{
  "n_head": 10,
  "parallel_block": false,
  "init": "normal",
  "init_std_down": 0.0,
  "doc_mask": true
}
Each number is 128 + 24 x the weight over its row's rms, rounded and kept within 0 to 255. Layers, rows and columns count from 0. Numbers have three digits each. The size before them is the row's rms in percent of the matrix's.

# layer 6 MLP down, 640x1728, rms 0.0622, rows 379-412, columns 1152-1343
099:124130116137117156093148143130148070146132138126115144089130139121127144152129171116175119133130089148117136135112091096128126134170151145112120154138100103096115061123137125133165081092140143156159113083125132128111113100147117141115105147180126099104154131145124100101176112128077138103151095101133122142172117117135110159110152151125176091117134119146169137126138137180122105114122131130119135110103156089124115142177143073113101120153115151112130138112152131148136095134099124137123159158124131128098145153140138169155153170125120111149117116090151135109189138134109155121
101:132143136169113107130102102095087126146157118147119149126121149110110137113138132128123156114099163123120138138114176169139149128122082119124160157172128136124103089131168128120146069110078124122119150110098102182169165126140101101141174113102154128113113097129136123121125109082127167125128147145147159168147089112080100128098146142129121113100127155119126072131119130087137122142116147128160112128135141152165142158106149139123127082104117099111092154126114084122107131123103156151115175128165132191116156104115127161145115130112141109169131169148167160129114124139136084125
099:116136151131140126128161103156144120104113130129147144136116122159138102095091123102130126104125144102136111116107148163128093141141135105137087129194151083159101138125130141112134157134134084136179161129115185139138083117095172059105081128136106107134131127108165128140155123140120161116175143142098100125142121107110095134147133140164107170167143104122149156130181135171149109071089106155109086147123155126124113120112138111121158116146141177160122083098119144144155076146121136179099162172173140118090143097135111182123118127121114117107110135131130147116107146111163145150
104:163153125113158140137136094105136135161168108111139145153143136128146156120166146092158145125167147150116095130113143123138149106114112173122197129105125134166151131140161136118155115146129124127133110140148147147115058118104107123142139139109108157117092173119078127097108168160093146145150148101141150149139108144174145155149109164116093108153124155109118119121106124128163132150122128143088117135121147111141105148123130157132105128137121151140157153103170138176112114141161129153123125140118167104166122135134144116111077163119145143138162142086128127092114175139158127086
100:127116114102129152133132116106172089125097149086150103147126100140174122132113108151131126115146140095121143098121090103157102131151109123100180144140099154142165111145131126191160132132109137111119144137123157143161117116114129129137127113116104155057171123133145096138106112157152162102164097156142131156076112152134122067126125130130161139154056161092171098117152099138129115126096124138194116111123158147176124126149081125160151144173148164148131138131137154096137123120119170147165106151149115117157130107141091105127120088110160116088109113148117096139132078112138124101
100:116114150158113125156118105096103141162115115111163101105099134126169138127124113133102096164153132115110133139157146118159114098091130086098115112093102112173123083142130094149108169108158147117101119117116132117118100183145097154120104095155111105134162176109148116126152178084135125141133145111110154105127134153142145103091108142147091112151150131091114110129100134148122121153124118177126107138127172153143112141142109183149129131104114127142124139123128125119134140110126150128128127130135112129122140174172103127121116135186135115155132116188184124140113118133107152152
099:119117157106121121090109186122122106165117118154166096114129168151111147126176118169141131111110137165143116132162120149137132156134171157125134132149166147124112130151152128118109139157145115057145138152093149158139127101107102150144109137123125141124131163125120129102175176104160094138131116102127098089120119146092116129143139105127126126095107115157088094126120152092124113153097161141103074112137136118097109131104153089163115139148119147143109117166112149164149117119121152093121133135148142127111112142117136146152129133122142115099120087120098131120144162146126094055
098:102149104138168116184128129098113142121153141155139129146096142173125131118089080152162138153132143107141111144122108114095115149107152093129147114122137097104143160153141118131148113130106126101159095133094119067116112091119105137164121153138117118107127144141133154093092095172135138173184121120109084145132128145107101119119158111146104139179136114151157158137137157080116133126139093097146164121153144101145110135109121070127103082117168150131126117160099126125101102102137132130118154139075117142130132148092152124124146167083131108155100174106161149138100111138143091163
097:143159117112145077142132148074135114099094121175133099096140132153123097130178163129130102102105130118176121156133117130110103140085144140164092116076114135168094144115129093148122106212124134152155103115137145126174091163128161096132136137118089121095141176143158100124087085112146125151146130118115132160194125118120119122145087129133140089121110123139133132140116125106163115175112118161138115136147117143121112109121130142115145161110124099150153112114116171134121178103117082094122137125113187113136121118152089106128107119153140094154102126143086158185203075126120146109
103:148152171161121108149113105144114138056136148112143130114120119113145138120126163077138105153093157162143130127122140108127074102117162113113138108157148118125145122141147096152190118150123094108122148102114125099087154111104121156105120110107104121103126117127126119129114155116120142066117127115068093144154132114090113100102134088109151130116152117149152175143121160121124106115148144128179136099129114119130134160120097143067140125121116112143138146103130142154150099134124131103176089140153101132128150138197132106124118158127136141132098158112084112126130123129077125136
103:117136135121147125166109080097082097152115110198093155119163133113118082123145123132145072121139137161152139148131124125118121128150104137112103125100099109119086145121122177139137136144130133141118117125077125152087107132147120140120120141145102144140134121150152105145129130178133138103139129140108129106151143119148127136112162157073146130122133142106156155111109153133145132116141169131138165145151119106132115142151141124115128102137123154170084152119124135140111150168167099158142118128071136134146100107177120116096113112137140160155113112095088137128144124114140129091
100:130148166144143109138114147109090138133106133130114117165147158122150132167129170066142148137144120129135153124112128140115138098144128099108145095110130124144110129111113118125143101137094116086156098111158126144115108120135100169101155125124158114144142129137126144093146134134096106133127110145135176128130135147124111110131135172108100173112108128110097141115155109117134104151120100137108127103103161074130104119112145158126110132109146123152132144100109141109169148131142133140100113128151122123113070103106117125119131133133128138119174181140146156094135137074110128105
099:157124066098147157084134180146113098132136113105156071114136096166108098103146106091135118136147151127119118128122134111123148113135146124146160112065141096127156109116124110111131073162106145119111165138067136084137124132137136154147132106173112136096135132145101110114107156113132118107151104137109079142141150131123094165121150104119159118132123145114111155094164153125106118126109092130140141145126164118174151139129093152102173169115109123121129131154152111146120099116113095147125163134096186116164102077074148140134106107142150140137126104115116157084108117121126130080
098:131083111129123135141137113133116053140140122141130130119110132107100084128138120120118087153104125086134125125119093100171093096151144142083142121123166135107159148100144093099113091159131113147143117146127107123138109116126118121137156120150086094185145135127124099125128137110130114097164143080132151122147120161107145097109092144172129127139141095110133085124122125138086108098111123139124126173163073180164102163112103092128099105150130146135147095163151080128157122143140133094133165132150131145145144138156174114123166136124177143103160121108151203136138134106138166112
098:186096086133179148092154134087088141093154146126141135125068126112073132158157086153133130144097139160127082096133155149134133088134117098098132112097154110096144087112120206139126141159113085160117130119132131086143128135093138082125155100117129124116134129172102119109167118140122153111115096137148143139163108109164152145126130156148115091132123115144143090118145129128119149117125127140135126132130129141132097134098109140112133129154126138126108110114127127090112106100137135178112126173115101138148120175102155139118146112126134094104117117185132126133105152068103117116
109:082138126135127127137123140168123125166113127102119135091160106137147111132044129126118120079131150165148092131103097136096115138116131115131114118147110129127131127147114093122120116110113120154138132127118089122171133200168099092158140179132112111165127133112107124064099085171149148122090121121139176148121129123064125115119130105138135132133119115139111087113144135146130144180124117134129159111120123163126093126111134080112184127101074132079128115136102135131124104112122146117107119078108108117154116138114112138093146108082131150131116115157118147129114126131167116153
102:159182115102107139114131090101134133095151128114151137131156099096126120109113116132126096128108101121137156150152089113131129140149080151087143112156129111056134140167072151165117087099108127138119104084159136160116108105143164140147152152118129174148129136132110143101158100101138125150118101148177116114130149136132153160134128108114119110167104148097149138121158165146110128133132108143136116129134139134126123133134124131110108164114102189117133115133118079142135138148096171141126130141153143146128125167132103107087122155136134127135138128157139121123063133138148162155
103:114147115115096101124140135125108164134158122101114140116158121145130183138184125155102139099159131121106129130164144096116154123112103106140116109119150136116147140107145129092180132116093125158084146160100139148143130122114154162118164116136147144177109136115120148161152092141166070102165097159150130096109114148125115132100097140124123152146145127123119114126124134132123110079109153175142128109134159128138145134163162148138138110124125133168141132130091161111136128169089099100113149111107139140121146161143120075112161125134167104148137149115074130132118114109108154098
102:090114120140111104129164110108071135136136123117090128122130182127131142182090134117159149101144129149116091110102129106108097134155150133157106140122135137081165160108132145123170123145165161087100123140138146147102148113151108152171122139109143142136160150142108156127138159133142136155136126111099079136111106132150111114145147099108145138155126137122114122128152142107129119135159125103124133129135118088113113167123087131111133148155104152173179127097128139128087141108138086110162127137121133134085122124102175121154097165135162154159089150118135095105174119150135069138
102:131133080112139136141132155163133147135079149142134138156123115120132143137140099132106177121132153132150075095122123113084157134139143164151152118128096155167135116156096106120127095151151134137141169135132175114071151150127105133101116121109138099131147128113095151102124107134155115139116158088057119129106161102122148130142144132146106135150144139144157098119121125114133087155142161089101156127122132128139149139139122096145140129188096128150186122110123096120123167144104135106114150089141154103131110092136144091136122128132140163124099114139146112128136117100122158108
099:087191075105151139162146123130138112081170088126104125162131123092095137116184139160123110090132111133073093107108127124149115139137105137117134159093127103084153134111101142125142169139100116157140142148055095134139108144129143101137131119172107173116115099152156111132132143118133146137152108166131111146129126133174112148094091123102128155122106177147120131116130154087109123138101134111179114157133118120158105166100136129122139128149132124144091091105125120095131115145124152120133127143072152091118138149152104125169169097089115159150087135134150108128156174116175123094
101:110127137185127119114177141124106097132111173100129151115109154129106130132163159138145124110151146133136115142147154148139121102098144108122141099175115071127156117131107098131140091102109150141142132103132095120140128143139139118114128084117148095132109098115128152102139151168124119094153087085128117130125163141131171153114182095120144152147121133121105128167155145125141107107138141131120138103126134121144143119107114133106122143152168164122162111129168097138104151139151146134108133130076118113122115123132108094115168125154094080140127174122106078109127139083128069149
099:097096123152143111133088108133105119144116136172167123164112132101076118102134169118156092099149155084127111141075085077116150138118147146126133119115131146115117146147140101119107135112116120108121109097158111141138069131163101134130138138173145127139117141134114136110162120151119111166087130117159111137168149143110140142122122115150094174155133142141158130111162140124086134168145160126105174145147147135153140100153111123191117139121123121134163131126151152127134129130144165088135166152097152138101122103117144095123182130091129135125130093146139181132149151143149105074
103:153125122150143131097121147137143115137135129102144146158122138111150095161122152140129107085126116144122122135166118114112110056113141126106120131135168099136108114111116095110085146130121097168136143126143111154099112122111115164134161161122132147149114110147136084156105128120116061101105132166090102104130153109134177095112154122111154148137150106111116107142117139119150177109114133169137107107141130094122085130133124139158109127175128176109146119129095140127145109119120140115124104140127140149117156118133126136148081138126113147112113147108119148140114080125148155045
102:108152111131130145102120150182117145111130104114140123147112130164122144112135111141115160067110119136124083151153127132141122141148132136147123098140119134161114166151134098107111112153121145122139130175128137125129140140096148136175126151097120139132128132140130125127070128134135114151152083121104145121092126129148155103106162148152150123129122146130132148119119128091098134146075120121112083146159121145156120128150129128114168157103128142117119146125161200157147093105145177134082100081088146128094169113134148131155087127109135129118163156107134057060087157128128132091
098:160115149082143144155122106114121089093113109133109106089107145089158116090123109100135109117104131116097104115151111157060131113096115135141137089123131124181088129100108138139101060137122134142135116123101129171117145134080142113091105116133117083074137120101136113091126118117092161126160091143103099140104144114109115117102174161106163156131143126139114133104119147157145143111144130136094151161128143132069104077149129162172120132140142145123130114146109102127156124149133156090142102102136093099099142135132101139124153112094085173126119153146140114124131117110160105137
103:162109148130116120153116111127147145146130193127076090130131123141138107138141153153134093128113138171117136082106111108167129154078148129127099112114106128148107127117109115156143113141123162114125121164107158173128177122146145135127129084121141135116126162110127122113154136142142177179131114171128127130132135135109133134097115147093130133112121116127177149124127132121132134105132106180105118151121139124136098165106088110150093141127123146154137109143088123142106149153201130090091130119156134150123097170179165128139100113132093142131127134106107108106133100157124114140
096:103122144122111140125155133175133103153159126109117168116146119148136170135140131139114161092115148119093166116114151139104135132131117113172103164103125119159095120140122106135151158198143118124139103086089145133146134139121137149121147098130102143096115074115132151129124145097139108111124135153097122112117143158133088150122061171134141139107167114164131102138128132116110136147103134129130129130134150107139126133141115131145119123096111149109146100132127126128127095091074136144079112148136130129121139157114102155119155140126127167140132150155098146096138116130124105126
102:116127100111137133061105133087094107090130143131066127165095139099143155105160150120159076099144114102121094114119155137142132127134161128114161143141081126161103144124121129136122168141119099113142150110104083083130069154103186108160102149154180108131138148114117104118126143081153133164071152107093125123091157139144163120076104098127147100138173147175101105132160159105164138088164093058123096161085146098121137128135150165110123151095114129153084138082098148135110111119095148120097082134112096104093114121148122116142118096144112131090119109153155149141101088152128168127
096:141115118150126124122107090133137112177125140134136146139148102114130118123138159149118167137157149122124122077128114111123103112135185174106127130083156157123071120080136141141119129112101150125104100088123147126167120140151111107071090147154132135086125100117156137130164096124146147113124098119129126136168108105173127149137104120159137113120132164141132117116137118115161154159150180139082117126118137128112103118131153173124125121119142146122124139149141120102161142115138100155095103145111149152085101112130171199119139137163114110114099152134135135109135122115097160122
099:114078130098142116117117159148128082162136149125127127155143146090100141146173127126132101138165137114149090124123079108131111141080138089135133125162162163128147145125139118146095128130131079152109102123120131139120145142101139119138152119150137131153125153139110121160110093139104144146096138142118187145140123150140158135173111116118121129140114135132121110128133122132147121086109138120123148130143138137141106101132125119123135105161112108091096115128115135164119145193072132151135146136111094128117175107165147131137137132109133155114155106107141143158157146095114164138
097:132103125145122048166111122124109111086111127145108130169103171151114131103132191129145138151138132145095179149131141151103102122126090155142120167113114131144129142137143140105129166157132095148113143136137114149188100131112143127105085157140136120105152160152104110173151097139138109145140131138129139135152128070111175061182136095155123138105145140166136134166126141112145160116124125125138169173163150109082144158145142118126132118142126118139088123123141158158079085127157160131133149093109144152076128128120213134131146129171155114126148100120147094113139147150138070072
103:088149127121131126117088157123100115105082152131121130147134148161120148130170113076118121157121153140133150143134144183132144077107100138120133124139133160108146126136146147147126108163135101155154112133147116120114141143118076143145178128131188131158111138174101152144105147110155105106099096139162111113105143119164151144129141151135144117142107114117091147162143096126114152154144132112107124120096073142143104175141196140154153145136143117118098153134132140076127145112126146129146101124124141146183134136139118115121133157111113130148071118119048128146137119132143111117
098:169098163140147159128169105119105147083155131197148104145131113106098115154156118135108118167151104109103125108130098179106159159090147101093151127136126140127115141132161122134100119124124149161167200127134146146170114124099107147157121121114163112063116128150109167100155134116140114148155131127092136133107133107107132141152127122089138131094093120112170130132190141144189111132128135115173106141118124128155136102147078083102142144169105188130102131126126136158099148164099132165175121142138159104118108161142158125145098128121139117102124108159087128128130121110134139122